config.yaml
n_head: 8
n_kv_head: 4
norm: "layernorm"
norm_eps: 1e-05
extras: ["capped logits"]
init: "normal"
init_std_qkv: 0.0145
init_std_down: 0.00363
lr_mult_o: 1.17
lr_head: 0.00972
doc_mask: true
train_tokens: 527400000
Each number is 128 + 24 x the weight over its row's rms, rounded and kept within 0 to 255. Layers, rows and columns count from 0. Numbers have three digits each. The size before them is the row's rms in percent of the matrix's.

# layer 3 MLP up, 2048x512, rms 0.074, rows 778-827, columns 448-511
101:173132109122102184125126129100132123175155089126127156134128159116149153110111129145124127146109153083166139061150135130127135134127140142107130118124126143161152117145162136093129146139085148
100:126161151105126155164122149116089144109147129155152161185126127125117126128099100105117130113182131114126139105105163161112115139107148146141167157126101169096113169098148092175144159152115123
102:108081091135134142114125115125122125121162106145150186155173168127139144141127172113125097138129135148163156122114107162113129122121154125178193102080142152110154133141110125176118141103091135
098:172156128137101129095140107105093144135125195182127158116124125110073118092116119164128088091105108099131150162159126125118146137162150140128161107115081120129136174076135148157129109108108092
095:181179123145166152099136098173173130134129140133130149116133124140113106151163127111144135098134098124085148121138130129157096142125152155168150095193146162169159136154112120140111141107117119
094:062067142129112139115130148148131092151113102132131171132126121107146168104112134141127123122137159128167105136118114087163101108142120152108090104154090140120101146128145147133131141129110141
097:147126118145113145147101112180100110140129180138143145128132133131115132131154170104110067111164147153153155126128100126114146120101096162144152124121117131135141132087111181108111115108129089
093:111093106127124079111120115173126147148101116124110073107102139131123129156111117092124099075122129141134101146120139103142099175144161110103114141099134127132169139103102084108101144144135080
098:154094112150121110180143168138097134126127096135104160118124094127138130131124106163154118137133122106140141099164158144100117135074140125099121148111150161110122186105117118087156142131151108
093:103133105147104122141130107114129123151157136133139124138181133111097118131121111130104127163107115080131155143144108132125118115079104124145131134088079164126122157152127121138137122126119170
101:116163155126080100112151121105124158122091173134111166117163133147085133092167179115162061148126160133143143150113166120123115182137130109158107144141122173107102148127126132130151173141163158
099:101105146113128140126148124100148146131150113146134150125131147128069119134135123178160150128118146108097129117091142151159128130083140137099138128128108165136094104181113104107143094112148079
102:167128118152137131156149142141134094130146150127162158105165117121098144128175100136094114153135093060182148134123117146150106135106096127128158176090108127102131167118122112117113118092168132
101:132141138102123112136142124101127120123153111127110131159086077118097121092136121153138110134161101125173135124116129107142131129109142119109138137127128107124189159116146100078117088142115125
106:111147155147131135141125116091126143122139148058175089118122114121107126104081114122146120122140160095117149116177118140161156123156106114102111127112130117127150173152144167136115153152097114
110:103124148109163134107108136092150102099138099160152124126104123130114113150105149103087157107130106115122091136121131157071138115121141125129111114116129125104130128126092144141137144098114140
106:153138143125135125139158138145142160134093118123214118148150128158121115131117129146138104128126194092164158116135149094169165098114097137129152126124120119136166130116125151111143111123089138
098:108122123114141149132087108095110158150133140114114112150191160095116135126146116131157111112125149120131124132146121144089096202135105101173112139141132144100100133143141118124148149154108123
102:131149128112160098128136138125140096127123120099154126082122176137163101117117116133099131136132086124110134112143129118127114132107133116083064138120035102169130095075114141117093128145102104
108:128119114177138119109098119136155173104127142146137153135112171158070127122116116114123132162081136136085100162131120133118106088126147116148118089130174139085174112138138108141149138124155160
093:106162125140140138123151096126146143106103149111123139127120134127167117158071151132167104149138123145112106109107092130168204143123109167138094129103125145141118102095134109124125091126138115
088:146154148144122150157111128129175060123164127127121123139132131117147172107130122124110108160129088190112158165120170131123144164126134103118144106125109150130130137116147133118123157125133127
114:143163137133134093133144118126099142165144132139109110116127149126132153091122086105129089122131112168124106149185161130093128157114110134117099130134109120124138125131146146119141158133121117
094:152110117105124164130098133178116130122084121093120168123154116138077097142131131152126167121182123103124138089112108129104108129134147141128126084139109103122144123117094209113112123129162143
095:172135141129111171155153096129109178126133121117129152115133131108115131132144138176115109134172130161159151115144162121158120121134118134112120140131117144166127153153144161113115116067130133
095:151139118128155065089117124122093155105114153135139141105132145106113097163175124132152120112144139187095096183120143165151105152123142142142117107127153111137065114107129201124118072136094139
112:143126164115107111120125198111106103133139150100117127121103169094104123157140140073163150168155133130168109135151143107144142128134162103140124096163132116095124107140118115120137131104099172
093:125104086089149111156113144141162140128140089147161094130130112122150103088140118106116142159102156111149144135102128120109114139135097136119108155129149141157167104162151155114125096085092110
110:107094163130129108130142130127151116142167110144145139101128086114134082152118130102152070146142109108155127128115102148124129090104108137153145120111141142124110144091127128149146148134101135
100:133145109140125106130143171106124144157108107143109144102142122099082137105189120138148111104144124122115107148125140085118127138127122102140132117128153124126142130126161141104103073133123104
100:152110053104144150103206132195149110166147142136136132166114176142100123134158113128101137128080135122171127057131115105126075136117135153076183126113161113135104169140097110125127126087168105
104:088130161112115120111178136122107125124149120163154149125164128152096105163120149180085107119110135121116121170124120123098086128172117124190164088128108117145117156116129121100151158156180111
095:140140165110159088108116112050143151120139128153120142135141186078122152139135139136146116141122176101145123109129125129144139153148140123151164096139118097127139122126115089177138093104097110
106:149116153111137142123110106103100162095080136116105126140151148122145146126136091116156126118117181132114098115171094080119144113129126135161144128111130180162130121156137078108138145099125108
091:104149095128113112114110096125155121153121170154147120134145192111136139134147109112089151141133088168109169154127145113109149140153106141126120180131108155123150133119147105116132151147107101
099:154141102118125091108121138132103101159081143104119122168110099149136117160132079138120121122108112120145180212113169171126113088123111124153101105138071116145127126063126128150146119144160149
105:134151127116120148189151121103107134136129147161133113140143123152141120094114127140127117166133166169158152107152111153162143157147141176106145112148153136075179162119156123143116151123115113
104:116112117137120156144152158128132102108128157124109099110072115145144127133135122114116119126183131147135112116154130143124127133100126138117083068113106165142108123105191130125166117160114111
088:147153138152103123085120136117080120155135120144107143114112082160091095128105109114110118122167109130143114139122101142104136125153117103125128135117108158159158153083150128166095094151196106
101:111111170097117086145114122125143137115122097145131140097133096169130100134108145155130140154118123102153126178105147155127089115122159130121063132142089131152154132133173114176094134153177089
103:111115077077113135158100122123163141074128122150129155136142091094194117177131159114156134161121132157127144143141149113145130195131126155107101115119121126154111125135116108129091113133145135
103:124124144153124108194127154126149106143111192126150075149122092124130106102132124122131124130151166160141088107168120128120136176130156124114133126158108142130121183154118140145125105114101145
110:150165152111090150104131148146157135151126098159106147108112094136053130126102116084120079174187105117203156151139100102110131091154124138103135083124146109136130107109082161146114107135119110
105:138173163160147150148116120147171115078095164149169168116148102116119073142115135156137142144131145147136101170144182132163129143118140121141141086144155182101126122114138158107139123115136094
090:142126102147091077157116117149104151118103142169122146134098111139095100120089112135137137123129161112134115147114102099167149145095111138117098132110142114110132132149126127158081162133162154
108:138121165127124170136108083149148079130124117170170114142092131154134127144081077149157147135135175150143147105087154091155095175140083092053126126081153134152129132130126121115127111153132087
093:163097139093126133170117108095078106143118129131102113133155132130153139116119120138124105141118112081139158134124101079127138115140081123127116109150138121140162151143159135115111109072129175
100:148126084093134144140129120131140111117125110103139187123117148110129097158084137144136127114133115147144124099140173133139140086129092152178122097109148146129107125167109126107117153140120115
109:127118130117164160115138155142147123150155098110155099075099103105112126104156178122108116134106108157135160141131117143140098067152098135098143119112098157119130118150157121146129151127116113
100:147119104084168175114103143133137114143067144130122144136121130119155121128113108108155122118100129160119138077137122143099154144124103159142119122141104118089127110131103132120131156157138096
# layer 3 MLP down (transposed), 2048x512, rms 0.0392, rows 778-827, columns 448-511
098:165129105114127129163112154186108145115129097161102157121140140164127120116099124109100135126093120140127126123089182140131140162161134140093128103152130139096160144158122178131172129137112093
103:175143112134168137139148117141111149178204121096123119102134153121176128102127138099111093137095114145124157138088114124115141096136098109156091143153133123166143136179116146144119118133108151
103:169106113155143125118124098135143126176125145150140133148136133094095084119117119120137143129166090137129153124124129127155106120111095153118132155111140147147109124093113132146121136145132161
094:113147056144123145126122097068147092176145157108093141168163152135133129111167135139131165141103092154126161122132109132095133128165124115120104126109151160120160140125126098105127124172158158
101:126090150128135114131164134127130095138138144142169147133152132123164125149110098122166161153137164093153133106104120119137133124149139152091157139133135103132156164160132129065128119173104120
091:106168126149111094086158128091100128115151162132160082130111161156130117138148142129143147132117113132088128105142167089091132151140140125131170169139113154098115108132114106154126118135124117
102:170149094142144119121080113128106130145136129144141136104134128100103095105116108112147133149145132137104132100138104146115153146098110125160115114138115121092121199086141119139115127138099168
092:129111154135162146133140103185155089110122139105080148164157161124129114084130106172158120148117155138156159118078121101162116150120092163103155130108149156093136143158172145154113167110143128
100:140138161133137124131166108149142165129126147114165128120113166115141136135155121134108119073129112132166170139145106121128141097142135108131084144126123102140129114141125148099197116108129186
103:134134125143123147091159149129115134134140143127127132124084145129142132110142083078116148129130105131094116118117115098114138083168112092112146141132103151097130117145116132094170148142114131
100:141105117177119142140135118140116163144116094137115112173151135154126131132111139132148149136102117167153145090108142128110113110140098102131080196136135092136159105115131079151128108111125129
105:086148104128090146098172127158138150127123099143126142115099150131111133108152084090138145129134164124116154139124118101131125192144162098123122120092130145108190127140133131140127140132123098
106:120108113139123105131148131132138177142105133139126161108106115148153144127116141140128147135079171080132186123120144119128147140088164148141119158105132129122113134107126115136158138160097118
100:102126083113106120146126109156120100104131106116165099127124132173161137143120137152115129088111131125143106132155137161117092165124085118149144143124143090110090153093140110137140097159161081
106:142159119098123097125082102150137159102108132173115109135130106107132144107096107154183130102108133176124140142167119124092116092145152104164159143121149093144100146128130119144130178130110102
106:116167125099069119138164127161121117142122121111155127117111157144118121125140126108086178140126126165132114097154123159124130144095133187106138140091125141089105133133160162129117122118109132
103:133111127111103119102147213121127139182159125151128159104118128105140171168106148181131139141136103092096133091142100124127087139119129117140139132154171133110173166140088127150162120149093190
098:154149146112076125119152126097136138131139127169162106088172126082119095118159143110122118111158172128125114136094126121112116104128102129138179130140098141164094112158125121111123149096106117
103:123114091134147130135153071112131160134107138103099117174166169115136112103133145131169148113125095115144185148174111150078172141119109131160148144124133114174104097077107136129155125128160096
109:060103138116099126099149137115135128108114145142118115129164140111095117100076164152128144131129104140095068155100149156144128142174124137173125111153125151148125170132134138141140159123140132
090:124167108140188135078148194167118108133134107130086118153151124156139130150093183164083170131152106098105114099146113098130090097119113116142166125127164161095128165129110127191126113127143159
096:145081115153136108167151124146153147127120130106125128121112200104119113153149132130132154124163113101122078129106094090127151156139109140085131100102166070078102110161156132139109124170147116
117:157146154177119157159117136152137116110126100151155152120104118091178110116114141170116140136115080095132143137155147151127153118130086137109148095157109120162133144155144111163145135092088143
102:128111138186165136137160146134123134165081119124119118147187093132156123083126186131182102160116122121115102142145101140147115171125146176122109134133129130125113133151142114155111097134085142
104:153127122118078122062146108126142154102149137139117143138093093095128155139132156134125136114131133113103102167085135133139127070183144107147146139135134134164085163135133138146126154138119112
109:119129092127133218126133100109139142126116123144154125105147137140159124116109137167112113114142153083106115114159135120118142109157081106121140126109102173124130095167134138134111138137131112
106:090135135141106126133093138145087091146141101107120136125126112126144120137108112135142112152149086132124114140155138178147142175146120128118089097079201089124132112134081087146120105122143123
095:134126135196117129126144103201152103115134163121115111153098113094125149129124087135095144140128124136118108134121141102152176141108155145115112064108117094130123103113081124168093163118162102
104:112165160149106126117120099156199123129148091141154102150119117152108089139134121131143170175170121172116113109123152116133143117100097106156142134097145113140102115157140129100155121135125110
100:112143086153110130093131106075146088137096139170164154177129115143131154135111083138162113115139083158094129118180116116154176072169098090124129118135140115166109136148116104059149140120111151
094:137125161099127113148135133091172095093133103109125100093149107120137125166133139115144104136140126164122115166122131145128125124141124109144108132099104134131124104132129146142074145137083147
099:140107150113103110162107115117170146131124085137135150144139135086160152095102092145099149134156134138104148114128103108131093090159099142123112140133117106144083144089086173115134143116108121
093:174123124129127137121155158159142155151131172111110114114136131140152126080151157124121100083122147131079168082125148106119167183154107146114072130060115119135152134153155105113141124114162113
109:099159110133107135141194136120123132133073151162108140088129098090124161128120102124105134172141132138114164084103087102110131112124139162109122107113113137101128170112150137138134107137112093
087:153112125141141146134133176144098118116120113157095131139116117113099139111141132146171106127115104133121110138090111176164163147116133064126165134111137103135109139095094167153162107111121158
111:157158122113115152088175172141150160108111126116124133157133112142084113127149075130175115134110150113156158098127121163096119127132160127132132126113144092144140118207122090146152144150127136
107:101096118108154137138118135118099106133102167098142108130129143096096094173147085123090137102113127119114130145125158138100125136087161103100144089104099122109063132091087106141122125090124165
098:113135133175148166128175123117143135172096104101195121096110202160131119150149107110105070118097155135138141070159117147140130146136131115094144151119179145148099136120109171173116126122113174
083:068114131138118121124159119149143143067124119116129116179114202098116113093133136143140087112099169137157105110114142094104080160101146140067106102131100108121127101099144112129112158151129142
100:171122080129183132137152114124116132101118145113163102169115143129165127107117116149081116076147134126142138143137088177139154102134143115122146119121135102152119076144122124116119127124142179
106:143132127131079092128105107126123142117110099117097143102158119151142129136110126137097132129144120154116132108067100147151124130120128135126105078075177100147137141147134133120118154126112115
100:153124095157132141090093143154119140107124190144133160122132105132126125103161143122105158096207164172128124164110120114118094167103144189088157096168123164098157161104119119166129145107097118
100:126150125142118160138136125083115125185129135157129111096126121117122153123143110134095134133170098111102113115135137115153117154158145137162098178126141142155090104095101146108116134136134146
106:156164078110139119107175123133081099129144128094100140162111100110114119068148130137142174110104103123154117144147137140107146148119140150198116110092169117118130165131140155161175112125105138
086:144138147100136130062106152127138102126170130123109115097114137148142135092156113136135225162165102120150151134144148062114110102171147116107127150140113093122101138132112137081153111120090093
109:164167104149070152125071082102092091115140151124108153152131143084111085138146132118126153157126092146095099106168121121115144150090116170131158158168119143126122115132168135119140131148117151
098:130112075160137112140150152155133134093128076145128123168119117118128136138101151135160094113149128152128165113124117149140128112148114114144134157103154144152064093132148144113147091126140119
098:131145121130105118109157097102096129106118144118135138166127111141083156117176068083132177098127139135096139100118094104106124112169080126109130127092107064151102128094132109131163117151136144
115:200150130112118109113130145120165115111150108128152146135133132106154128079132142100136128132174133115122147110145167108112158139115117139176128078156139141136144113108138104161108133055115118
091:151118168118103169159159151138142118145120118083169099067149168131103147167109142125131134136117099120129106122171143121133113136115119209089059128107115117149102104130154137139139134163168178